Each number is 200 + 20 x the weight over its row's rms, rounded and kept within 0 to 999. Layers, rows and columns count from 0. The size before them is the row's rms in percent of the matrix's.

# layer 17 MLP up, 640x160, rms 0.218, rows 478-521, columns 0-159
094,163,188,196,204,208,201,167,211,220,189,228,182,198,204,188,193,211,213,225,200,178,165,237,198,214,188,174,180,206,219,193,209,193,200,192,217,220,190,190,181,214,227,171,226,218,201,207,207,193,142,187,172,188,188,227,180,197,194,170,187,202,213,187,202,205,188,207,180,206,208,206,226,184,208,205,212,219,213,204,159,223,204,225,191,183,189,228,212,179,215,220,232,164,229,207,224,222,183,173,227,186,203,177,166,186,196,203,199,180,191,175,209,170,182,214,222,204,202,237,213,266,196,223,172,196,198,174,203,210,187,154,214,218,197,202,232,198,195,213,199,198,184,186,212,208,240,222,199,240,211,202,156,192,212,188,212,162,196,249,198
095,205,179,164,236,181,235,203,222,208,195,212,198,191,209,184,222,197,223,182,179,197,214,212,202,212,197,207,218,177,152,197,167,175,203,241,185,196,191,188,205,188,202,222,189,196,183,175,190,190,156,195,203,209,211,241,182,189,192,191,185,199,175,208,198,182,216,252,202,219,214,187,223,211,195,218,228,179,225,215,222,195,246,213,177,185,202,205,200,154,204,181,187,192,197,190,160,181,203,174,171,184,181,187,177,219,198,167,166,235,227,226,212,222,196,204,192,210,167,188,211,198,213,204,206,225,204,208,169,201,213,204,195,242,201,190,242,202,171,192,186,186,217,202,210,163,184,221,214,208,191,207,159,206,176,195,238,237,180,201,186
112,214,199,232,188,185,200,160,203,208,194,175,177,209,174,188,170,198,220,231,199,164,213,202,235,204,192,217,195,201,209,202,185,176,208,197,230,233,193,206,241,182,211,200,217,226,232,208,221,197,211,213,202,176,219,246,192,186,226,188,174,205,246,188,189,164,186,193,209,187,182,193,157,200,222,209,217,206,222,188,249,180,222,226,192,185,209,194,183,218,182,232,227,197,197,187,167,207,204,218,213,205,175,190,226,191,186,196,184,154,206,180,194,172,202,207,195,207,190,190,244,204,195,208,200,173,201,219,243,213,235,192,214,179,212,195,165,197,221,192,182,170,189,185,180,199,165,240,191,218,209,214,202,170,180,185,224,182,233,203,199
101,213,209,188,210,217,206,153,234,189,166,207,204,169,202,252,156,218,188,213,187,206,189,199,200,200,159,233,209,194,224,199,228,226,177,195,172,181,214,201,196,203,193,165,234,202,194,212,181,176,179,179,215,188,201,168,180,211,196,226,194,205,221,197,190,226,193,201,250,194,170,180,221,196,213,194,209,207,195,160,165,206,220,199,188,211,206,179,234,221,198,168,195,219,211,207,217,175,181,186,250,186,238,211,212,197,196,207,196,181,205,208,222,174,193,208,194,211,196,216,177,197,196,196,173,183,207,197,203,221,201,242,230,197,192,178,172,231,183,214,203,176,190,206,182,164,236,184,173,228,206,204,165,203,176,228,186,213,208,217,216
096,207,167,178,190,191,202,189,220,228,204,194,168,216,228,160,200,184,239,166,196,195,227,223,196,196,214,205,223,229,208,202,217,187,208,204,225,209,200,190,194,183,222,182,187,174,206,170,155,166,166,199,241,154,187,195,207,180,167,206,197,197,187,163,172,192,220,230,219,217,184,212,203,218,207,180,172,229,182,196,184,200,220,201,203,197,180,187,166,210,177,199,205,208,173,185,257,199,181,187,181,201,210,197,206,202,170,204,177,179,181,188,214,161,172,214,194,185,203,203,204,207,183,221,218,211,186,215,192,183,215,175,210,209,165,193,236,188,221,180,184,204,211,161,214,200,198,225,194,227,227,173,193,209,216,186,195,205,196,255,216
090,201,170,183,241,192,167,220,169,214,207,194,213,196,185,195,175,221,228,224,201,178,174,191,211,187,212,183,202,175,169,212,211,194,205,183,229,185,187,232,233,227,188,203,203,164,180,202,185,208,209,189,206,204,164,221,226,169,175,230,219,229,216,168,168,182,185,140,223,180,199,202,224,209,202,210,184,220,211,191,177,224,209,189,204,209,199,210,205,190,206,167,178,181,236,255,221,204,218,200,207,193,216,193,207,194,229,210,169,239,210,176,185,198,192,221,209,189,207,182,175,230,194,184,219,212,211,175,221,224,231,213,229,186,166,211,211,184,203,196,193,207,219,170,244,220,187,217,177,198,196,187,189,192,162,208,197,224,199,205,199
096,214,187,215,188,162,214,220,207,220,202,247,223,201,190,184,240,201,227,192,223,207,175,220,234,231,181,235,217,201,209,209,205,211,145,210,226,220,199,204,201,189,187,202,197,170,198,203,193,222,189,208,190,202,210,224,179,213,203,196,167,235,215,192,183,172,192,181,198,210,189,196,197,192,204,196,171,198,226,233,217,187,211,173,205,197,188,213,171,196,179,213,220,166,214,195,219,219,222,205,224,197,205,209,219,200,212,211,198,158,240,207,180,178,201,177,216,209,190,195,149,189,202,203,208,204,177,207,162,229,208,231,207,194,176,181,233,230,196,236,168,172,225,195,213,196,215,201,200,215,170,201,149,188,192,184,188,154,226,175,176
099,216,196,197,190,206,199,177,220,189,208,214,216,214,202,212,178,200,182,170,195,190,195,156,183,204,236,185,165,224,153,207,163,222,223,190,233,244,180,194,201,232,188,178,200,194,188,192,206,239,208,203,189,210,206,197,204,188,184,193,200,170,204,196,216,209,186,201,204,208,195,180,194,200,202,213,206,213,217,189,170,223,213,181,168,177,191,166,193,242,222,224,163,207,209,197,222,226,180,186,226,206,199,165,234,214,180,186,224,202,207,211,197,214,205,226,190,183,250,208,271,195,187,207,197,175,172,207,191,175,192,222,184,185,193,239,200,183,177,208,202,219,191,159,191,204,203,233,188,250,205,177,194,194,182,197,209,201,221,188,236
092,220,180,180,204,211,203,182,234,228,224,178,179,209,191,225,188,218,180,205,213,161,215,223,177,194,225,184,191,193,207,214,190,189,222,205,211,210,183,220,216,208,190,211,188,212,185,199,204,183,169,198,216,208,206,167,191,184,234,200,204,178,195,213,224,170,214,193,231,183,206,208,225,206,224,200,190,224,201,217,220,189,177,192,167,204,244,180,232,224,195,194,153,184,197,184,227,202,205,216,215,218,217,180,158,210,211,171,199,209,231,210,155,171,244,207,195,224,184,213,166,175,222,218,215,206,194,188,200,205,189,236,181,197,236,218,170,211,191,212,225,173,197,184,205,226,221,223,194,203,219,179,191,203,174,224,180,258,162,182,186
102,189,179,218,173,227,212,197,206,208,179,222,188,216,204,213,234,213,218,178,186,182,196,199,178,197,203,211,172,211,207,203,194,199,181,180,199,195,184,179,200,178,157,197,218,214,199,217,185,202,184,246,170,181,206,222,204,177,210,220,223,216,182,166,190,191,225,190,199,198,185,190,215,205,224,179,205,183,154,179,193,247,171,212,186,210,177,215,166,210,208,190,186,197,240,208,205,178,205,209,186,212,226,204,207,199,151,199,196,202,214,166,214,173,219,198,206,244,175,222,216,218,237,202,217,220,211,201,182,198,224,181,212,204,217,206,218,240,201,213,231,216,193,205,191,185,254,195,250,182,188,206,244,232,171,170,182,203,191,221,168
098,221,174,186,232,212,178,186,208,189,213,187,223,192,238,210,165,177,227,174,173,167,178,241,182,179,179,209,177,222,195,220,239,214,222,157,225,221,200,192,199,189,196,197,240,199,186,221,181,203,211,161,207,161,204,235,216,171,221,202,184,184,198,158,165,198,223,193,216,212,192,169,180,196,223,206,187,200,185,196,197,166,177,202,200,199,221,173,193,191,199,219,207,168,225,189,203,227,186,218,209,164,208,175,195,228,200,182,165,216,183,237,195,201,194,199,198,246,222,218,200,217,202,226,181,205,194,214,211,177,175,196,192,181,171,211,232,183,176,201,178,200,178,190,195,211,173,206,197,220,198,212,184,198,180,191,240,196,191,177,192
100,189,185,218,201,194,199,163,186,227,179,215,219,164,193,222,200,207,206,177,197,191,214,199,234,200,244,217,204,204,215,172,217,210,220,210,196,203,230,202,198,211,212,163,213,190,171,203,173,204,182,190,187,220,216,190,213,218,157,188,158,238,163,175,195,199,189,180,197,143,214,208,208,203,187,214,201,210,200,198,191,223,204,209,197,183,202,188,172,189,197,199,189,193,217,216,198,179,207,206,205,205,242,190,194,208,221,167,219,245,215,223,217,227,180,188,219,180,201,218,216,208,221,175,185,225,202,192,185,232,199,184,216,180,165,234,181,240,201,210,173,210,164,194,213,147,220,211,196,247,219,224,203,180,247,202,209,193,187,179,184
114,186,164,200,220,181,169,203,219,164,172,200,185,221,202,192,212,206,172,205,222,215,206,179,204,253,219,219,221,185,186,252,207,200,197,181,191,239,220,215,171,176,180,188,188,190,245,187,194,186,197,193,202,210,167,233,220,170,183,214,196,165,203,196,222,192,196,215,239,160,232,196,200,228,184,197,214,229,205,202,214,224,218,213,197,196,182,212,222,190,215,192,200,199,199,193,180,208,202,203,192,210,216,199,209,186,215,234,254,166,200,215,190,214,193,245,202,194,198,218,194,224,206,204,174,195,148,189,176,180,207,215,176,206,239,210,195,208,213,184,172,202,202,212,195,214,180,226,213,206,177,220,206,179,201,243,169,215,214,170,211
097,225,213,156,223,206,190,191,172,213,203,198,205,220,189,212,188,176,201,201,211,216,235,197,188,241,229,186,194,219,197,191,193,200,206,196,207,218,196,178,206,196,229,167,202,194,184,194,211,192,224,212,227,183,202,198,222,192,193,227,209,198,179,203,179,234,214,210,217,203,154,168,222,198,208,207,174,209,191,180,191,224,224,208,195,191,152,189,237,206,174,217,174,199,194,189,222,238,172,173,188,212,231,216,225,214,227,223,192,201,196,194,153,225,172,204,211,232,186,184,212,195,208,222,203,216,209,190,155,219,208,229,219,137,204,202,175,215,186,194,154,202,200,208,174,209,165,178,176,202,204,205,185,180,191,202,237,238,180,192,218
103,195,190,228,199,233,195,199,208,192,210,203,192,216,217,172,219,206,207,199,204,181,221,155,182,230,224,206,201,199,177,204,184,203,188,205,178,224,210,195,202,172,190,198,251,229,187,215,151,220,173,214,200,200,203,246,206,216,181,205,189,182,196,204,199,178,173,235,174,229,181,179,205,223,189,188,193,176,204,157,238,198,184,208,181,186,191,184,183,175,180,239,165,230,187,188,202,199,191,176,226,198,192,206,197,223,205,167,201,215,186,171,228,202,187,212,220,192,189,192,213,189,245,231,191,204,162,215,220,214,245,235,186,189,191,182,206,213,188,201,209,215,171,182,192,221,159,213,179,194,199,146,185,194,201,180,198,200,217,231,209
097,219,221,218,172,151,225,174,191,199,184,217,175,175,217,153,200,198,202,196,194,229,203,222,226,209,181,193,174,206,145,196,188,198,230,209,208,178,191,183,182,186,202,192,212,214,194,194,214,198,214,187,170,206,192,202,188,189,200,210,224,192,191,210,172,197,210,222,197,188,204,184,232,206,197,218,184,165,214,196,205,208,175,172,176,167,219,198,177,198,195,235,202,237,163,233,180,144,229,177,220,176,214,178,172,179,204,190,183,191,215,179,203,229,187,183,196,209,167,208,212,213,218,192,236,195,180,225,259,192,211,202,186,196,207,238,211,201,186,168,194,200,203,172,226,183,194,189,183,202,180,198,197,247,188,182,217,203,221,220,185
085,172,217,207,216,211,203,215,223,200,215,201,167,222,180,238,194,204,224,188,209,201,172,203,195,206,179,198,143,194,177,192,213,191,226,221,193,158,183,187,190,189,186,169,179,149,176,183,212,227,181,245,215,188,193,205,172,182,176,224,217,220,195,192,190,200,228,223,214,218,181,197,205,199,195,193,194,173,214,205,212,220,214,198,207,172,186,218,184,197,211,183,211,153,209,217,185,207,200,227,194,178,229,155,214,194,181,186,234,221,245,228,195,225,191,191,176,193,216,208,188,201,175,185,223,189,205,212,208,173,194,199,189,211,223,231,189,183,212,224,190,207,209,219,239,200,163,214,184,222,186,208,247,179,170,214,208,248,197,189,206
100,196,222,184,229,162,220,195,196,229,221,160,186,231,217,216,205,219,220,158,190,228,183,165,189,216,197,192,196,187,185,213,180,215,175,175,202,203,218,189,240,168,172,171,200,209,202,169,241,212,198,195,165,187,229,186,228,221,195,206,218,150,188,174,231,209,209,217,215,200,196,196,217,154,179,190,194,209,189,174,188,196,227,163,210,167,196,204,217,193,219,214,175,155,231,180,174,173,190,205,227,178,201,186,195,203,197,194,185,160,213,187,216,209,179,182,215,209,218,192,208,200,172,225,191,202,216,167,200,189,203,207,193,198,219,186,202,210,166,191,229,206,182,190,182,198,184,186,203,153,225,200,222,205,219,168,195,200,187,213,199
097,190,154,209,183,165,198,219,201,204,186,236,215,176,222,198,190,216,198,141,195,170,207,184,209,213,188,229,214,189,194,190,216,225,186,196,215,198,207,174,191,224,198,180,181,231,223,201,175,189,195,216,199,166,191,222,260,205,186,185,228,261,233,220,216,177,230,209,185,198,215,216,212,167,183,200,198,224,199,165,196,195,193,214,195,207,228,202,205,202,215,238,202,199,211,208,184,192,171,195,244,179,168,182,218,210,218,197,199,206,198,231,233,194,197,195,244,177,158,179,185,208,164,181,173,198,220,178,232,221,162,189,205,198,208,193,211,187,218,197,235,206,188,194,206,210,190,195,180,189,211,203,206,214,189,172,203,201,209,211,211
089,171,213,207,207,192,190,223,230,205,214,169,201,184,158,231,166,222,227,222,194,188,154,205,196,185,181,224,212,182,186,190,207,194,202,195,173,188,199,186,193,163,213,214,187,195,246,182,183,183,205,169,225,198,189,219,198,211,159,171,190,195,203,225,212,162,217,177,218,173,204,226,213,182,192,222,211,247,188,164,209,165,245,213,192,237,180,216,179,191,183,176,168,237,195,211,189,151,197,170,192,202,209,225,221,190,197,190,201,185,187,239,221,192,204,173,215,197,201,188,205,203,200,182,202,222,208,157,222,217,223,197,227,205,216,210,198,216,194,211,226,230,214,199,225,223,178,196,205,203,219,175,192,197,183,199,202,200,217,174,205
090,180,210,177,237,210,214,164,185,224,225,232,207,185,154,224,236,191,214,218,210,183,196,188,180,220,203,180,198,171,203,143,211,188,191,227,208,161,190,206,185,204,155,204,209,225,185,211,202,175,196,194,192,197,190,173,201,204,184,186,232,203,192,181,199,183,214,212,235,187,204,225,217,216,229,167,198,211,194,201,207,205,213,166,188,213,184,176,230,210,219,189,170,193,184,199,214,216,183,226,211,241,216,197,179,207,219,186,227,184,195,180,205,181,195,216,199,192,205,189,199,185,181,200,183,188,193,203,210,202,179,220,197,157,198,220,165,194,194,186,214,194,169,156,248,247,213,208,214,169,167,173,238,181,185,217,208,210,218,211,183
094,212,196,252,224,171,186,215,188,174,220,183,212,209,218,228,208,202,189,213,236,217,223,173,178,191,174,215,178,175,185,157,189,209,148,214,194,208,191,195,219,208,173,196,229,196,213,212,190,208,197,211,219,238,193,207,183,173,190,180,194,165,213,187,220,187,212,200,197,212,214,216,196,233,192,188,199,176,239,182,207,192,212,211,187,184,200,213,164,159,189,186,185,205,187,170,160,180,208,175,217,207,166,183,172,211,209,206,206,213,211,223,219,218,208,199,214,201,226,233,200,201,191,215,153,219,240,186,243,213,194,169,200,203,190,225,197,214,197,181,174,220,165,225,191,197,169,212,173,238,206,193,206,205,219,170,200,207,205,203,166
094,218,226,229,249,217,194,189,215,243,209,186,194,207,191,212,164,264,194,198,175,199,180,187,153,198,193,228,197,198,166,213,201,228,202,187,192,210,185,233,235,175,172,183,168,207,203,194,209,211,204,197,171,199,176,199,222,180,211,229,184,214,204,145,188,209,228,237,247,194,203,200,204,201,187,217,174,245,198,215,194,206,228,178,191,208,183,182,210,203,180,210,207,256,206,194,178,212,182,192,197,186,202,191,224,209,193,202,226,186,208,194,207,207,199,185,208,196,197,213,195,178,168,211,192,231,219,195,228,201,197,219,201,174,220,204,188,197,231,204,233,215,170,190,246,190,203,208,212,195,178,235,206,212,188,189,195,188,170,218,208
098,190,223,190,211,193,159,167,175,179,175,199,216,171,261,191,228,199,190,207,184,236,189,211,183,202,189,197,186,178,229,224,206,193,205,168,197,192,161,188,191,184,203,212,197,229,201,213,194,193,193,190,181,182,173,199,224,159,191,198,215,205,218,185,195,200,190,201,219,208,206,208,212,188,198,213,177,169,210,233,196,240,191,187,203,218,194,212,212,228,174,227,224,163,188,221,203,196,219,182,195,216,195,164,164,205,226,207,208,199,175,222,235,223,169,153,176,214,201,158,203,264,176,253,187,230,207,176,204,198,210,201,206,204,180,201,206,191,199,193,229,197,209,213,213,210,185,204,193,189,226,192,197,199,168,225,221,218,177,200,197
099,223,189,198,176,181,163,193,231,185,225,214,184,208,199,198,182,191,218,203,207,182,203,216,232,205,220,220,182,186,210,196,214,181,208,177,180,163,187,207,196,195,204,154,222,232,185,195,209,203,168,218,207,181,205,203,194,181,208,205,173,208,205,224,199,204,207,192,176,190,223,183,233,193,208,205,223,216,222,179,195,220,188,214,218,170,240,185,232,226,179,155,221,191,205,245,203,194,205,182,229,216,162,228,200,210,211,215,207,184,219,206,139,241,185,180,180,202,191,194,198,165,209,203,204,221,214,146,201,206,211,214,198,172,206,180,185,208,212,222,214,202,201,180,205,191,220,221,140,206,215,189,184,226,201,219,179,168,238,220,203
092,183,179,180,218,228,196,176,192,226,190,233,172,201,204,189,179,184,236,197,188,178,215,188,228,210,223,227,235,170,221,184,210,186,227,194,208,175,186,175,202,176,203,185,187,182,193,219,183,192,236,194,221,197,198,213,206,197,257,210,177,183,224,194,192,204,195,181,207,196,187,209,176,215,192,153,212,218,172,181,187,197,196,191,166,174,185,214,222,260,185,209,175,203,201,203,162,233,178,194,205,235,211,217,226,184,157,180,170,209,240,149,211,200,223,194,218,180,195,187,194,240,218,191,206,228,197,195,200,215,201,180,199,224,185,204,203,196,205,203,185,199,171,214,237,226,213,205,185,205,201,195,194,207,181,177,199,230,178,200,175
089,206,196,189,207,212,223,235,202,215,201,160,213,178,187,216,171,221,203,204,191,232,205,210,165,222,194,182,193,210,202,216,198,229,210,160,183,235,200,208,210,215,202,182,179,171,217,237,211,184,224,210,210,182,213,242,187,209,226,213,213,192,153,238,188,179,211,179,166,200,192,245,197,246,206,185,229,219,234,193,224,181,186,216,200,220,215,207,184,226,190,218,201,185,216,227,215,209,169,185,212,235,195,200,207,179,169,219,245,224,158,184,192,215,194,231,177,209,176,190,213,184,153,193,205,215,241,209,204,227,220,209,227,208,193,231,196,218,209,183,201,198,207,215,182,185,194,186,188,211,191,205,203,195,218,216,178,184,205,179,179
106,212,149,220,163,165,173,203,192,214,229,211,179,206,215,209,202,210,197,220,195,242,257,223,190,202,218,213,191,189,188,176,208,163,183,185,203,228,198,183,195,217,204,212,196,130,238,174,184,229,189,219,199,208,174,209,199,197,184,207,193,224,216,203,185,189,203,210,211,180,188,186,211,224,208,191,200,174,204,231,200,210,193,195,186,217,192,191,172,193,179,185,157,215,174,193,191,197,216,173,208,215,186,194,222,171,244,228,179,187,186,165,208,198,187,197,183,228,200,210,207,206,179,188,193,191,210,200,161,233,246,191,199,188,198,194,207,193,218,184,200,176,189,211,255,205,216,222,192,195,173,198,201,196,228,206,213,194,171,186,159
098,174,176,169,205,187,215,188,176,163,218,197,205,182,184,180,210,185,187,172,198,191,227,184,221,192,207,184,210,188,194,197,161,219,216,173,227,186,183,199,217,198,180,211,174,185,188,164,157,234,195,211,158,231,241,238,191,191,199,190,209,178,234,180,184,222,222,175,212,199,218,194,174,191,197,185,171,182,211,214,226,233,189,174,193,223,206,185,239,213,190,185,178,164,183,210,198,204,210,143,221,232,181,180,201,205,199,187,204,199,209,208,198,189,167,162,216,186,185,189,181,181,226,164,176,208,176,241,205,166,190,206,198,209,184,182,209,189,208,213,230,207,190,187,196,216,219,198,218,204,195,202,190,174,194,214,248,201,189,177,200
100,203,209,204,194,194,160,175,210,193,172,188,220,197,210,212,191,209,232,165,193,216,195,239,211,189,180,210,216,216,196,198,214,216,211,221,228,175,186,229,202,226,190,173,204,187,193,206,204,213,193,211,212,191,216,193,179,185,231,190,211,189,217,200,222,200,188,202,186,199,151,228,160,217,223,181,189,170,221,190,254,206,192,188,177,169,199,188,186,231,187,197,219,192,216,204,188,176,194,238,189,211,194,211,220,179,190,213,210,210,191,218,200,183,174,211,187,186,199,183,200,182,186,211,210,251,163,171,180,145,208,195,179,213,217,171,179,208,179,231,197,219,222,213,190,182,207,177,222,189,198,250,199,176,191,177,150,193,200,146,217
092,232,202,206,228,203,208,198,205,223,197,142,213,193,171,231,203,183,242,218,198,169,203,229,186,218,167,188,212,191,237,187,193,190,219,178,189,237,216,231,179,187,215,157,199,223,214,171,214,212,203,231,225,174,212,187,238,226,200,197,195,195,193,207,195,193,193,190,186,197,226,211,210,208,184,248,203,179,228,183,173,211,214,197,190,182,221,163,219,187,189,196,181,231,183,188,222,196,190,234,205,186,201,199,186,204,242,194,205,166,238,205,209,218,185,187,169,192,208,189,227,209,196,221,190,197,199,181,201,184,209,212,192,209,177,192,234,230,223,184,196,175,187,191,174,189,193,192,194,205,190,195,239,182,216,176,201,205,228,228,257
101,195,181,184,198,172,237,182,201,198,202,185,156,213,204,199,214,197,221,206,142,207,190,193,227,210,188,187,202,208,223,225,209,204,233,195,203,197,269,208,191,171,229,204,204,196,190,200,204,206,202,211,191,191,220,180,187,187,213,219,209,153,184,205,204,190,168,193,203,186,203,214,214,219,200,205,183,209,203,211,171,187,175,240,215,211,166,179,186,190,194,183,225,175,237,213,225,209,177,226,202,197,190,225,192,173,202,177,188,202,147,195,218,157,211,232,184,239,194,178,206,223,191,184,195,223,188,210,213,191,166,201,194,210,162,228,192,209,176,193,198,207,176,250,195,197,188,200,174,192,207,200,213,191,177,154,211,235,195,216,181
105,181,205,210,218,189,218,234,229,229,238,198,242,217,194,222,189,195,206,221,186,152,190,174,195,187,221,198,223,197,172,189,210,191,196,190,223,196,207,201,260,196,187,221,229,199,200,188,202,190,167,204,191,223,212,200,188,181,207,193,202,201,149,190,173,202,209,190,212,194,179,221,228,176,220,209,170,169,190,195,227,220,211,234,176,242,177,194,206,217,196,229,183,205,209,210,211,222,207,198,172,186,179,206,196,196,208,199,170,219,191,208,244,194,232,216,150,195,241,207,215,183,198,183,180,175,222,219,214,207,184,183,178,222,244,208,186,202,240,218,217,220,194,205,226,206,173,188,213,203,180,214,228,172,224,212,212,203,182,188,192
090,198,193,181,214,208,191,223,201,201,209,199,201,184,186,195,213,191,176,198,198,189,168,238,174,227,189,235,199,201,181,209,203,226,189,222,199,220,196,208,180,198,201,201,218,202,210,196,230,201,210,168,213,208,177,202,244,193,197,180,209,217,211,186,189,184,186,223,167,167,263,199,243,184,263,205,147,207,209,187,217,229,198,207,193,208,204,237,185,247,219,209,199,227,170,173,219,192,219,183,193,199,210,210,179,212,219,170,218,204,241,206,194,242,183,202,190,166,204,200,182,192,172,198,165,214,205,189,179,199,182,225,194,187,230,197,242,205,204,180,196,209,217,219,174,207,214,192,192,209,187,224,182,214,208,207,161,205,221,161,202
099,236,190,212,212,235,179,180,231,256,199,214,215,203,225,209,206,167,202,204,205,188,193,211,199,209,237,243,192,186,192,200,213,193,176,173,200,190,203,169,183,201,229,216,189,165,202,177,183,202,188,207,223,194,185,184,208,203,238,214,228,197,223,216,195,181,213,182,228,250,184,171,151,227,219,236,239,218,183,179,210,204,202,196,191,166,190,160,207,221,226,195,231,199,163,217,177,199,193,176,166,180,197,195,204,187,194,179,182,173,229,204,208,195,200,177,182,194,199,228,189,203,227,193,173,186,193,199,189,237,187,175,202,198,221,235,188,197,171,209,180,215,220,224,217,186,226,189,198,209,176,222,214,200,182,227,195,207,207,221,194
095,190,204,206,220,201,193,194,218,193,189,192,219,209,200,156,222,193,203,181,208,213,255,220,189,197,210,229,200,209,217,208,212,194,202,191,254,224,176,216,186,167,197,189,236,184,189,172,191,151,234,241,188,200,215,205,179,193,220,201,192,191,190,198,181,191,189,217,202,196,224,228,194,207,216,191,167,229,221,183,199,211,229,218,168,202,231,237,241,185,185,187,222,213,170,146,184,204,191,176,204,182,224,180,196,198,211,199,223,194,187,199,179,208,197,180,195,204,178,224,215,236,197,202,228,216,221,196,217,185,154,212,174,198,216,186,176,207,210,188,230,221,210,189,213,224,163,204,214,218,221,214,195,192,210,239,207,225,215,246,204
101,203,194,232,242,210,173,190,198,187,206,204,247,191,217,209,220,188,206,181,200,202,212,170,181,177,218,194,206,210,204,210,167,197,200,176,199,161,218,185,216,195,210,175,230,177,219,229,186,217,178,217,199,197,219,215,212,186,233,209,221,185,210,219,190,180,210,179,232,162,260,182,233,239,189,193,203,210,186,173,161,179,147,248,185,193,164,207,223,224,216,232,170,197,213,210,214,185,185,188,207,182,165,195,194,196,196,197,217,202,218,195,199,206,183,196,183,210,219,194,202,227,178,237,195,220,223,214,217,189,213,199,194,230,214,221,210,215,219,190,202,210,193,200,184,181,191,173,174,191,192,218,232,198,202,203,221,215,208,218,147
103,228,166,218,196,199,213,177,192,194,213,179,175,188,239,249,227,195,179,206,202,208,217,179,229,170,201,198,203,182,186,199,196,242,173,186,193,221,182,190,231,254,212,186,208,215,211,216,195,189,171,184,197,202,212,248,207,210,202,227,192,192,219,176,183,235,179,169,195,177,176,212,193,198,197,176,202,164,208,185,193,188,195,234,204,204,225,165,189,194,206,237,197,191,203,181,190,211,181,218,233,222,175,242,204,233,225,198,213,211,183,222,207,181,189,185,162,213,193,200,203,176,206,168,213,202,213,160,192,204,198,150,195,213,171,216,229,210,223,218,168,199,218,203,190,209,207,216,208,215,182,195,205,223,237,184,212,220,207,168,208
097,244,198,223,226,172,181,177,196,228,200,200,197,223,181,209,207,181,213,200,242,218,159,209,185,214,159,220,178,171,201,200,166,174,217,215,230,197,191,233,196,218,175,177,214,205,196,204,211,184,182,181,212,209,177,213,189,185,201,217,234,191,206,211,175,208,207,181,191,197,181,193,189,190,194,205,174,174,184,226,172,187,187,171,186,222,181,207,231,235,206,251,156,208,217,196,208,185,207,161,207,209,163,204,170,226,190,177,175,177,207,200,162,182,192,198,211,221,176,204,212,159,206,168,207,230,192,225,244,217,219,202,239,197,209,189,223,205,213,199,215,199,216,195,217,223,200,206,207,202,196,184,208,176,176,205,198,167,230,222,202
099,185,177,205,192,212,199,180,240,191,200,196,227,203,216,188,193,181,211,179,212,185,210,168,167,200,230,183,223,160,199,219,182,198,214,248,205,186,212,210,181,177,222,240,212,190,196,213,188,240,198,201,166,262,238,198,204,211,221,207,232,208,205,171,218,206,216,191,217,148,152,214,239,204,208,184,240,223,208,233,233,221,186,202,186,212,221,192,201,188,195,219,193,197,184,175,202,217,211,203,180,184,206,178,199,180,228,228,209,202,179,198,210,187,204,195,230,185,195,199,188,150,180,203,202,205,218,216,223,199,202,215,203,217,182,225,193,189,197,171,233,197,198,206,193,201,198,193,217,235,178,215,177,200,224,207,193,236,214,177,174
102,222,174,185,231,186,189,204,202,204,185,217,226,179,191,197,193,194,199,211,214,223,215,191,201,211,245,195,201,188,216,201,187,216,207,237,191,215,208,197,184,215,189,231,179,226,194,189,211,197,198,181,179,211,216,196,223,194,192,195,178,191,215,182,204,217,234,208,212,207,190,186,220,216,231,226,160,218,171,209,254,239,225,206,206,175,227,166,232,234,203,206,215,178,180,199,202,177,206,191,218,243,193,201,173,216,203,180,200,230,207,206,167,220,173,185,184,209,210,174,241,197,168,226,179,176,203,231,202,213,187,214,241,213,205,205,202,213,194,179,172,193,204,169,138,222,206,194,172,211,204,180,184,205,232,210,234,183,223,227,180
094,228,208,190,193,197,209,215,177,187,163,209,200,256,207,194,179,198,221,188,203,173,201,171,211,224,199,188,181,222,225,234,166,206,222,202,189,240,226,175,157,187,165,215,192,206,193,211,218,205,223,203,188,219,209,200,216,200,198,201,215,169,190,189,207,194,178,243,236,186,180,215,173,209,234,190,200,192,201,183,225,193,151,216,191,193,199,194,230,210,243,198,225,198,194,181,199,184,206,201,191,223,199,195,203,186,196,235,220,218,156,174,228,225,201,197,214,192,165,182,196,241,226,211,202,191,207,188,182,179,180,205,217,192,208,207,182,169,188,212,168,235,209,187,184,160,162,207,198,159,181,205,200,210,203,158,180,190,201,192,207
094,233,234,207,216,204,202,205,153,218,171,168,178,224,213,189,209,220,195,197,206,190,201,205,241,193,202,174,229,194,181,201,197,211,202,180,239,192,219,229,215,209,190,212,227,203,209,230,212,215,185,180,209,229,222,194,172,208,196,217,245,206,205,231,171,205,234,196,229,178,211,183,173,240,188,214,219,192,215,197,177,180,206,196,193,190,171,169,230,221,165,234,205,159,201,234,176,196,210,177,210,212,191,193,203,213,194,191,208,231,181,197,185,175,181,213,188,252,202,199,223,229,195,202,215,189,213,214,222,190,192,183,240,206,164,171,226,199,198,193,212,180,187,206,219,199,186,168,224,211,210,244,198,211,184,171,203,199,216,182,173
102,208,217,169,196,199,231,162,195,226,189,234,198,212,216,198,186,202,180,208,222,210,149,215,227,201,188,189,205,180,204,181,205,225,198,230,198,208,188,223,243,227,178,155,245,188,165,203,187,169,191,197,187,202,170,155,195,209,176,222,183,199,261,192,207,199,205,214,214,174,235,213,216,195,213,218,179,245,237,211,209,185,195,189,195,209,191,214,199,190,199,215,212,201,178,198,204,244,220,195,211,232,202,195,187,207,206,170,206,224,185,209,195,173,214,234,240,209,195,223,176,197,194,214,203,213,214,207,179,192,223,196,190,208,198,216,206,206,206,194,193,191,208,187,185,180,209,221,245,216,191,206,181,215,232,180,153,181,188,232,216